python train.py --n_head=6 --head_dim=32 --vocab_size=2231 --rope_base=10000.0 --bias="none" --tie_embeddings=false --init="normal" --final_lr_fraction=0.0 --batch_tokens=65536
Each number is 500 + 50 x the weight over the matrix's rms, rounded and kept within 0 to 999. Layers, rows and columns count from 0. Numbers have three digits each.

# up: layer 13 MLP up, 1024x384, rms 0.149, rows 1018-1023, columns 256-319
# down: layer 13 MLP down (transposed), 1024x384, rms 0.11, rows 1018-1023, columns 256-319
# gate: layer 13 MLP gate, 1024x384, rms 0.137, rows 1019-1023, columns 256-319
up1018:570506518539498493450417473473513473532559536485513512474480523428569514546554605539546537504458550459517433446524486456564568509597581585433469444545500451549522553412518550618546431426466503
down1018:474527403515552504533489495451467475505528480514518434506539413448476423549435538482419476498506595468526521525461494488470391480562485570474534525458430414455495490454440586493410534521528462
gate1019:505513439496407566477453584572492588461446541471434484539470537583566503512433509530455516457422490566604428547548475458438395517480474399539580470629480526515483535456467526444481455527552575
up1019:546504460545504477533520522497469536557405472469519502433569510496549526541554451440597538521544512433443436499471432499552560512433503463535438556479481489384521381509540439453470529373555527
down1019:477441519557486590460370540575554494553534530521531539485452425520600485496450473475541463409556527473555397547415434557447563552479492555560537495495550562526536512499609557453523477474507521
gate1020:413588434491592467474504472504486566514534507487512468399420527519563530549501446562589502388437486497504480486527591593524572485464508542533455505490490509590533529418518553409589481690531423
up1020:540402531575460591522470441492614607534612556426638518443581541560512536515500581441525587475449547594551445521510502517477445419471476531490499390497508454486537577460491388466480463500428536
down1020:494411445593484413459556543503569496520491520503430471569486490536540547493543492598541447596517544415446483532572506516589515547471486454554437522547465556557476493502431486516422476402549468
gate1021:535557495550437439552552540542420515432477606562485506483521478504578542436465498602539519491440580497415519489565427487460487570475512497508620525574594506525469490507502550444448500519430533
up1021:443504438619545451478495484492472459641536474431477386482557547485460564488449412490554516535404463487422490453556564492468618432489444435493559562426535472567545533522582556499560543514557457
down1021:512530547543473487575459481485536483502527488559440526453516503536426534480536573614494514528477525503515536515534511432660506437456452444485479522583546481565461549591558525574510529535546477
gate1022:497491535534487491607474540533504477556469493611418533464530383556576551484400510548465597491529509488463416573573534521511533393553560386524458496539477515551579522418404524483474404481445488
up1022:511519432503578455460470406459493472465471508479464511425499651360443571484545531562552571461457481498527505456447447499579504578539450639485501401489569429435535491533373439454485507555524408
down1022:592511521477463470569504460438482528453426466525436512569477489376559450513587594520481460534464474557460423530548480586560465405469517553543557464447495465553629430475437570400435536550546505
gate1023:550529460528478632467460455509498407493490567511489512575477491582495482564394511411444521487551461531537546551524501454485503405538467564495436537553530461489450563594439488468533399507484520
up1023:407541507513549521432515528469454511505473504448487550481565497571510614435526544509462516438474490492385579528613485572513511439506498439469572548458457587498514438510488479451452528559479460
down1023:494562510512430530494504471477485512550461478483533415488539482525564463498430553473540573497507531488503387467480491514546486632506475454528452497491531473489420483431508492548518512536521525